Weights of a small GPT-style language model, trained from scratch on English Wikipedia: vocabulary 2591, 4245 steps.
Each number is 500 + 50 x the weight over its row's rms, rounded and kept within 0 to 999. Layers, rows and columns count from 0. Numbers have three digits each. The size before them is the row's rms in percent of the matrix's.

# layer 13 MLP up, 1024x256, rms 0.166, rows 1003-1023, columns 0-127
108:529551520510479565434556538551505381456467471494558507464547548502431442494480517551448462427485446477450484437519491436444508520538462553522514468461444520471457512505485470409428481454525481618393443568594474592508499474600548496555461465571460561517523609448567475517545536607420507419471494474472515496465442508508488540489496502474420587551489526542524476566524455542461485487396
107:367490582533637463507563485423486479464474505530547519554498467365416400444438487517501493553547543499498497478495499607509444490566442364533569508493501568491535512479564513590522606434540501424604479446547567542491484537541512499409435555553475395580585531535460562496469553444528512524527460564501515444447461576497490436443463543513466448462471575494546541515376535495426431442564
095:447471527477527442416567503480528522529433568612475430535493522505532502523569490465458464557616539519441445474475419483502517482540469531564546556455587483517500499464490434410440549479589459546529572511466381544408553405461438500509454462547548569580480498573534469548413482417458593488498479533464547493471482489562575529488506520525478583543430412521442484554468508433423416347489
099:447524502504495536480516481486436420424468501473458537398599430492506495439529453513552498496486494470532618467517461484565506476478523467517571472446463531502504528439576409480551549486464536485479466508509449461552484605479538501618485455517490496419501507568539538527354473357483475459559514501561373584524552476492502510505501553513431529470520544495564518493557399498490475437564
096:451439466463556516445487461466469513469534442569373588550513564517469527530486485477495507423484533366510453454425433572516429486575519470555463527508515526497480520448444484473513453566459493616526562449510506473441425614565604541571472516478512457428475376525511411442533531477462474448607537561467570473491601439554505397463546516424477540445504529456498480504560542557541540558556
104:469402502546546555500466380495453539449474549484426548501386568493591520515540440542478581554562489437331534524590444537463535416462542520526530530503520526545511474627479459506549431465544430503367561564492491493425447465472451401508513452488486453469522498537456541475399558557479476530493422508525537543429544482514595519492517533541481570436482574468499448473510626550496482473489
106:475473531580463518528479514552535534482449458512562499469448450422471451522462446545470443507420459563553513513418573488471375520532510449420490489528471516529475616538440463556531403530474471465517542486447540492584459492451461479506560517470508550501491492551394565432504508501479484510489469544469447587546447498467433465406430555513535562530456420628463484568409442499534480517501
097:404608471463455407455547440466527581480542530527507485473476537464480547471460402445439607394568463404486436519456496500640449467419483516539530586497542442581550511582474518478466467515476501473574496437462499576509428527386502469494552457535546444461489448561563509521460521512475509484337511586489466535433503508456501447471465444440564484546570528574510459517543449531441440521495
084:544333499478552514534504515492547561457548477479499498537417599525457489567478588512477470560421584548537546482483477544460475496458506487391496550576411523487503507454430530516563455547550406543490571443488538507466491556479532534581501443518496484543473502486391509461524431510486503493508585526518502519471518482585518513508489419544444496522553432496470576441460450525455481510605
097:486416532546420564499456506482506443514480441543521596509503450577466496417519473524398542521457512547557463536563529405436474418477511510520480528446544488520515434597590459555526492563424502492383501487542462543533549446516621408460502463531594524501494474538459435503490485436567497640519484587457545446412509496535479448481348517383514454573470491564487476525509447480489427561596
101:514378476525577568505534500563470459568482561450442604511440501562504482483494450474420563541503591453433537510494474440615522438500480492562523447525443623500585551485470540461505542480564501419485565513375482436544515499546519464473575500516470440486505455461431533503505559497502490445444407484521457513595509487476533498569459506477524464453519578470507455530436480527383616407572
096:443537550514524480474513538508485482537522557518540639453569520607455477482566500421514569459477522432484507472404536464508491581484576397574499550530585495596523456472416466422480485502510550481480577433528538523559489483430481465465503490470533449575499513436474580544409464602523492517385517521439432454453475460597437511522441538476539512528449456517556487590591564475546464528602
091:544562458565510481435564513553493518560519465505615530475515420452472541527539497495434454465506574508504498459506478494488536519513567546473532463518456522474430485560536481481459513523457468485465448447462404455505550431483537486360483548326468516529468521579504472458565531558553522525488587466495464513531542361521539481473502462532571532514517498494615503573519502432596497516534
101:424429550524484475539603462540475514453427494544476419533485496502510408444447513563477489503495511516566449581440509556499512519466433573499492507473570500482495475517511432507535591498571463541424486487459468472589462570505470463532521522464478430520536538476561502543489626509549562515596519507468463506521505534547456562403440467564471510476557627430544506473435604523530456535460
096:448494411474524454465438474454466508520509499485510582412514462402485531488502508597485472464499500472572417467410426515477609504450493540437510446490497494418458538458486495549573551546432527549500594576551534517502446473457518540526524580576494524454643529486448531534454498473568507492582484455431525571473447461516539525524500469502463532518641454477548402406507551542481500436507
096:496497450517531530510586465536534418583453504440481467452467446457492480495509473402578545448580522461483531505486502509630497491501536501473541610461606466523499541534472436512520595586472549479570536539452505538511508469495527458470489440495522531571627367478455455465498530515573481513455544539539514418364479627491533481507474506478432464479480472449481455479376475538486536502542
108:490493445549524440502536375423519522485575498562483458503448490531511507548600555487408560510551575463493497463388434479577442528465490504508467383450480497482523550478505464502538465487396397485539530440461374425536426478442420431529526556565482472579488440578450583458553495568513458478515482461489536461520580445554390472423443529463460478494498475564555486503493540521509473462528
101:552483504454439536561439503417474498505566537525531516389451492442548487533496500455342506543431484498461617580458534548480435477518478468578469476516474444574588511487540494549507527428514394533617482424435499419464436598450499473529431482485598516488458457470498540465450489510483434435462554499589597558456566545578435483458522458505508484411484514581529491449516424517499601534517
090:451562471488413477402418534497454525593465477486472434567536499489530513590569444494562497458499460495438457606481531509527487497620449492486432559480484514497507602539482534395483425535431547540469456434451522504390420491537489494440504471492568475497477529553521542489477537533479515433474517480586460527459521548465437501543578541577439502548440537567548640495525443519494445537439
102:539599556529537559494481502525526489464523448408474538546519586351566534420475457503538498501490510472487528551404490477520495452549534561550426398614541395548423521501405385562450462587471531464487576573425567500610449453613469489401394435513504559523523490541526406454536494526478517497595497412485450510425565501556506522489561523593529514416498538577461534558540496433446497445467
095:435533497522482557446435552448470459580422475517529523483536423507492442553579520518622519508511537492551423615560560473502529423589486500506516552475457474489574395549578479557537530561465455486479438501395457423484480479486504492554561478477512560557414564486526495423496473547438462468472507530593507609506549511476588532507464535444549504503395598502542559412546538481516543488467